Each number is 128 + 32 x the weight over its row's rms, rounded and kept within 0 to 255. Layers, rows and columns count from 0. Numbers have three digits each. The size before them is the row's rms in percent of the matrix's.

# layer 9 MLP up, 2560x640, rms 0.0521, rows 1968-2017, columns 320-383
116:176066089087108134143109168201154173139114120185112144115158143152088088174153105085119172117090193158129140100139095117124143129096092135150109105087071180090142157153199106146176126125136108
122:107126176167164130112133111205118196142075072138152140167088079104095148100101108145182094046151137095133147092169156089167113103118137085083121111092117170077117182111133119140160142121142111
094:147138118133135178093128105106158149072067114145130145163153101141131109140081155117148160139089141094147128098101134125141153168117159068117097094146037098152157091123074129112136130127103138
097:153131114133167103145122147131103126075079100111120161068118129118112129112173114188115132064144190149151156109156136120155143124146114127169074128116114190175164140140209039086136154173156152
101:156151121146111065104125132124084155124107120127105125127166104104158119105159109102127132110127147141171134145098119133120153126123078119081081133101144126181134174097146139085117124181117128
110:114106117116074148078080121139128060126132075107103113161147121116166137102159095166075191116134113095170122117101131098170149145124173149197051146108115121118174145160115118107081189131138107
100:173136116156137106084104092152132098128110137188146101102117174174121108094185121019150242106098145120102145089126116082171150163110123161107124111076134168118132188105134104119127180098207108
100:130104129167136129067092125114122177063120132163152136110191091154113164157119135133141094095108192106203148098183107121192077125115093085095147096132125165076147135172163156065134126111113167
100:136085126131146078117121141067051156133148103076046157027127071148118087141097057104110051117089159169113123104135158116078121132152180127201159112092138187107155215064174160120136137135110121
105:173109159155182111134106122105115151164097124173089103116075130141094129092127093126077106154098125153156171165101147141180111113092159149173147089128129183127153164113110100075226123092176102
105:135128106145053114146132196070091179104132146101138097151062144170127071153097120116097099166098136124105160107118047116098112128143124171126167108135153145126108124141129119144128167099093160
118:073124095163206126084135124121084169099089136060138181114102132151115095112133140121160084146096081128134103117119111089134129146133134100157143138090089116092136169151160143101080137208103112
099:128119132175149126105128099130139127099131153108106113170075180120138169128099107140144114109139139106158102099152118059180136145142027151126153099140117101182082115112185145102133101179155213
096:122097116174162018112129137167121151077108117158175196158097090170133093155097122116090209084132111123121117126151110120128146124147147153144169123119097104113071191084172130104130130164103178
104:171080035115096150119155136181122136088095132123094192179061134158113117115127125148115161176132158144118147122090117128077117111144118155126150123117070140123073141148185144095177110170124176
107:158039080143158120122123132127097123105101145159119161116050115171076134122140130122147123116135159038157159076107126087188114168136128155123107102079059136091151141140183215079070150127138171
100:137043133117117127165079179132067166151138093178102117157172140124193129097153078103135096136095162121142107114123102062144077108104126097133115091129102151119120124164156131148124093160162145
096:216114141119122108145101173084152114096109188111140180090071148164110050117157179109085155146084123172172138117135135127087136126074134119160111124129135101185197153077117062145157164172182119
100:108141148110074112123102098133132141096086084151072150161093085106119074120134158098120123153138078122107141139110176139113157189075107133135148110178141165100116159143125139103085140069188175
096:190102127118153138134054105070128087202098166132089083172133155151124186107097152099113073107131162140121165080127122147134165127160129140066051094096126108108111143072129124134070128130075091
110:132081157131170106122078129159144132074160130113101092132112164195137132115129127126112159150078133188128144080048170140109154187112168152173115143127090139131171099141115086115104110111099140
089:085132170254114140068101142122181157128109079172119131127130117121134168165074132110154134153109156143177145114164191163139104154170113142136222090121156093137110125183078202130143071121159150
094:125115115146141102133131136121158196158124121127189168090117195113097073157114139126175172101103168096134116112138127173192119150189115081132137126146152159136140144134108052123094068125141156
105:129077105105140113084125144100118106113141210076149202161154119161134158142127058138168120139135133093161158105118123149139145131113153153163064047088145119130102124106166177142098140123128143
096:138136166151176103133109167132079131117137138138134065147090112172143080127110124146126120123134141113151134151132131154143112151153100124116149111142084148097085131118141144122133109141135115
099:063098109074160135166109108146068120124092127136188124091140126167161109126089105058173169068101147105138113138136116073153204100136108145182147147135119153054108166140145101081134137156138157
106:137114166138110120142179153148121131118128078185143167148158104123144145169103098149027092129144147105089189091176152092146166165165117101093105076109171133129128110088115155152176157122162116
096:092093178135117154097143085163123100187101102134108137120164151136154112160090080103114102107126172106110111124118220095122102102159115151149096140202080103061127157137152081123141071139121097
103:181134103134102097097106194141160122128075056150113081182093136185078147110055139123104161068143148130126145118123093117139095158150115177096144112147138127144141162108123142087148183101144167
101:165171115129167090119160088172136073139112114165117126188125080165162083119145106170076146130128052147147164093141134132155163141103093158144120138065130118145128138084139131161142155130181146
099:143090125174147058112102107062068183155111172139102107115116079129131124152086104055120099154093098150149102068135175129117187196138125143109149084107151154078144141125150151143127175129153179
104:162124145165130134166112210095152060120084074139084133090101096191098111211102092197052138115150140118153119135129089065187124094125118149081113100097109181108081113139132142133125108154127136
101:117006121164116111112099107114102139170099116177085124242122096157113108129107028112129170150120155147160129156126127098068191104097102156137140119088124119166103142170094111101142086137130109
101:122089151165117128131093197139120206089102068123058113113139111129112124071094110115181155125093198136164171095079086123196098169153098141125137088112097146099089137168135099154116147116091185
098:135099113153101149125082179147124067186116128113162180146117070117178138137072083099093152155173094123162125126132097076095164159126120093127127131077089094064099135146110146054064170125156090
101:116144161201186155086134145151070127155101089165104172107109055120196112086132125129093121069112131138113100114127073113160137152141128094131114158141137146108104213135116141098123109109104098
107:145106133132108126140163096149125059131138160164117124122135142171057127117136156125141174132113123141099122085168157095133208110130114116163157140095108152114140123154102119103106175135092103
110:127107138124202176107087159103120156108078102143102090149147148115106112092146123086122092178133126144091182089097126054141113153086160140141165133154106180141150160102102110154091135140120195
098:140143123174175126162136135187151117153109187157116101141178162187108127125134136056113130118075103126145171139137098101133108114123136181132167168154116178176055146100148147114128087164089123
095:146104108163150126075167102149151173159132040107124101162141131153132179088081181080168092098125130108089117107131136138144139130116095157150124069090110117097099146092184127084081202087115184
101:151132107164122140091154098097118095144090102079082118101157102077164182113090151096164096156055158119134138107106136151105130131153113149116133091146115153132141125139145122109114143196110103
105:104135123171175113170067133124158135056080137174147162235135070168076123094177160115111114154129171155129202108125089096167162097156104149104171096096103157118083150151133124137107121149089113
102:093079120138144102144096134171131090097096159089096074164120171179097150091138135150149124102110124124127142120121100052147150134183120169141129083162113143153108178117145096121103139142119158
105:152038157106160143132038162109098158099109066170105155104160101147139127127095125034152164142116120148097127138125142053127131136122175127143146134135110172113124163075147100125130164123143143
090:118143130149067152123143110107127135200088088126097103162161168085160125154103132101137149104162106081142174067105157045121104165101150131105153143119203164069118155069152148066147133125174123
103:106200163183091112106127142158136135154089095157089169135142122157078153115104128121080096125142122211175185119197152124153152173140214116129181144127123154135135187099123154042160141089090123
098:088104159134083131116147128115104141106097131148121071152088197144132117076101151087192139149152158104130188085107110104201183197106130152112126112062175072134090166149176188115085186129112237
094:135136109199157166101133178128131117099099178137102166112141142121105109133098165136118169119148084106114133073103190119070172173149109085078158123136171096072077185115147107037127119113204134
108:082125158173176197135119128142104138146131164147142097122131136140100104198136166182092143151065105101118226079081110106109100102060138125151116155150097110068133112102158115053106109132125110
097:115092091141137096151130157083096112106131198105141138140105139171096130044140152069146139178096156143091158081068105089137149098114180113147155117159176107063159181114100168147120148107165135
# layer 9 MLP down (transposed), 2560x640, rms 0.0479, rows 1968-2017, columns 320-383
116:105080187143099128098128090116093193180092135098153165171113156109113178084081097071139107105140084118112134133136109154134122206129123158118107127084124130166131098108139194061136145095107104
134:100119194199105112101106090162124098130101095137159137143130120131102139181122090152205069146139171104166109092102112109155126140141096118135119150143193114141054139141053120170176120086110082
112:146128094127149150144136082200167124150140147097185167172099125091077098104127116101099139129151140127169148165109177136199104147116046108217115129153105122160145085153147138102157076172140105
102:129080106070152121124097139132146199172102143134127132140184053128144138084151162141050117137120098121144123175130115138125145123117124159114157104140072149087129156073105144142057115139156141
097:170138081147134088088146105164071121111079089178173077155066158132147125156119059200105161109126116147134110091083101073184185091136167088160165140142111099111135111131080096116139077111220150
117:066068137118083157088086155089107090148108126104108156141174150139130156116153158173110154143128098142082069134094060153055139109134109146111144149171145080141101163203129095103100101123105122
107:136121148085137109178141104144180129118141094138129127125134166140117140150102157094189130141125145139137136120083119110107160141139089188160119070176181134161128168138159088098188140106099149
097:129072168130094151129125091092143126182105152138122129113107134111155184142128111075159116109114151112201129098118154101147111121143130124102136119140132083148176138098125146145111167122125141
098:151150093170178171150143117108135066137081106151120131108134095138118144038176129066159100083177128107152150090180118156107163095118193144078143095121128155113143161119169113108154139120109079
093:094152124144122162167114183159106141152120119089133075155158138182129162110155085117133082100130129148164147073192141179164140140120134148170120109163127086066120115139132167144132096155173104
103:102106135090142140224123127130097128156121106140147121125159062159112119095167088168155175126089158110137135085173128150132102151097084149162144101129115146159123105164135101128153105155166116
116:124162107136147109090093151155125140083151158130126093133125083095104169083118114189130164121079110147145087119152083146144122110190135165122098175116067044126114170119089206115168138091120106
085:104095184120111160162107105115131127123152101166179074105156105103108177160075158111106078137153101109113159106149160114165144110161164169087078126095109170135130148098117172114173148125131090
102:098154091087165078160107104131138146158170103112114164152124126119121155143114181139150165056113100141134175095148107067127129138132166171106067153059152049100150102119135150093161150132142104
089:188158140123160148097199109142138130083109124161174106143127115158114091155115136106069154093096107190146115150118129103100116074110094091104142091128145101140086125119110123148170105158153060
107:172086099113125132172136109078130094097136110132094131127092130166145155126115162062175151094165182127153105161136130145115063077146128134109128129172109163131090092172108179110097163167100157
111:141140102136120162101094139128081141155145138141138064118166154135128129141113112114146126069096085119128102136087047163139140116119192119160053079161105039140142176155118073130147159052138138
091:063105102165111156082116143101065152123127142070099109103044131087134107188142130133108105121117109137139116120148162162132155120142148063100095197120147105151176195119138089168094162095141136
098:119136132160131157188191087076108079101170182120126073116176174144131108124128117158135135110158132134100168183137181061161125132107138095129154119064123114146137130133129132152100106080165051
108:106175175094098083075177169124134104054117087096142109105110110141148126134126119142128177125123132144101113152097124134091060133146134126128181135144115183136084158165103140118139129114144165
101:138074157194160128097137133164093145111122123116132119115131105107068121123118160118106111111125098151159097118089129121109114122145156029136071094140137089081085102104107111161101073137144062
097:127174129141185129155137126134163129150106095094114138229131103075125109071117114158144109091121106098088156151154126073128125100099142119144088206139146140134121150081126142176149133131116125
093:148116098129139092175120153116124120132099121114109108104140071074080089097108187133114140124123122143114167181119128128110126167127138152112160172105139188150153132131119071172169165121166150
100:162135167151118138092136092169121119111172141132119144135157099127121126139080117127079090175151121128128096073134114080131148083185066115141137106164189111121079040140083151157124105106115099
091:152170155173129168104126093104120125148137120091080157122086159139100145148144127137203060129101124140109079136129147045101083155161113125163095136163108120138129129147176102102140134104112175
098:208165160110108149127120084121135188098154142093062141194119113114093140121089114173156087098159106137090093132195157144059090138118139152112162140125086077084165167106116098181187106128118105
105:035152117135103084117085128099170104116045148116165136127042136171136159177155138153120145168176138124129090151177121101069118135107104107159138117137182129118130094084075099156126109122165144
099:174124148138171072150073179114079181124109154136155122088103127099096139148197094165139161150160100122144108067126138169113200105114147153140118108159151116131109125100115153144061149093108175
101:139128203151143133073179116103046131113126132136189094108128145130144097119154019121153130163108158106139141135161113189117126149070153195118184050101103093142141156112151108128107128057119095
102:113113127109109101136154144119104114151117199115136135124089174072126118136114060055175093117064134137102144111086056161179130045146143097108162055089120150089099160134154119121093151078118141
089:143145115113109158155143116137131127100149128140065148145122109159133146126160188212131102137122164123075137135118186128157086093180084091174125120146155126157110099165105127143099077135127129
102:107135128106103141161124120145137145101091138082185125075105043103132140168108081173135144152177113107123148163140128183094151168108143086155155147048151052122137162151158087139133092106088115
113:177197103134103099063131129166135144152117129103153140147069154103138103061109132109106134145073160138125079127170089100166176145096176146122165111128154152156111065163156134100117161119124137
114:075172131133112139096109150163157086172102122120070130159123092121146131096109196138143160118152131070131094109172100116135103115156081120164137144128119063147103201118117116093135106140146138
096:080099099134091097116106132098161118132167119110078119138128146212193150094074168169123073111107141122173078147122115189136154142101154109092175149137145112118164096066115064124146088149130180
100:200130140145173183106081134106159119156114180088085154158149102137110096126164124130130145187165207131164190147196064116166168154164174110113187086155119101132111136111160090116132163209130125
108:135151136155110148157140130200095161100064089126158098136171155133126150150125182101100174104192126176126131124174144091131077085163128147145147170115116150135131123093141100129149162120133118
099:142152140094124164163147166093172146180116170150119148152088124128128153139136143126087111122133181122123183062131099125130204093189128129201139087137090149168138070130146100081107140143117068
094:099110079165067125153135115053117128136110151070144101121088099061118119121175169150125125108139117051129161085111072145122125129131102112142111150088113133091177159145072162129111156124126151
087:129158196082145081099166105150176122145140131090138135129165104163128133173128125165187134142136110158187138143114172134090169183172103076132132131158127124125114068182075134162085071162139140
096:137131132132093128154143152143171185138122152084113167116139147124129109141124128140037130051167166122130096103123115094113163071134114118182138200157111119153152062146141110136145193070177137
090:114094118107169189091168147121129141103142128140130181125112127120142070181165121116114106108151168129148086142167161109126121109157086169144096150127148078133156162134132084163116113154128140
103:088199148163180070076134180103188126112166137154116131093136134121191091134152132090139145096154083065119089145156128107082157103104067189158117211088117102093121202132126133152123175151119119
108:164141089088141128130124192104136113127162165094134061156123174091150152126119154159172119119121152159160109138160085083139100158143105182122082129116133109147189111133176165136132142112127108
093:126095117097152115151141176197149095116131124098157104124117144131114080154152112125140151109145107145128107194115127094128133126121119127119154142131174150153151074101112147109162159135153093
105:125134168159191150053093133104132124129156126093097090091132112140094127173129138140103175155104120131097110147143153106110175104160163192142149150123108188123090200100133119163113128093125107
103:115101102117100126179121066128135151090116100201130118145066085132112108115167133139108108127129148138147170147119150250138092179094099116123130079130117162125150100070152093135109166155170185
095:147119093106159078078078093122090109089155110076151111112054110163114167182188121136192112140143113172182169105171155072089134138135128132198099147123105090150099139189160131139113127118148127
112:124135108127151111191093123123092121102111135059122092128167078134125118071110144133156129131201128115150120127172080086102153181141086123113120125174119139163112114185124136104084050091106150
099:150167172133076142071141137161078120116100118194127125137122106101159110175120060126144129119222092110144063136139143161135107142138120111147110065150125116177129093126088075159118152073165160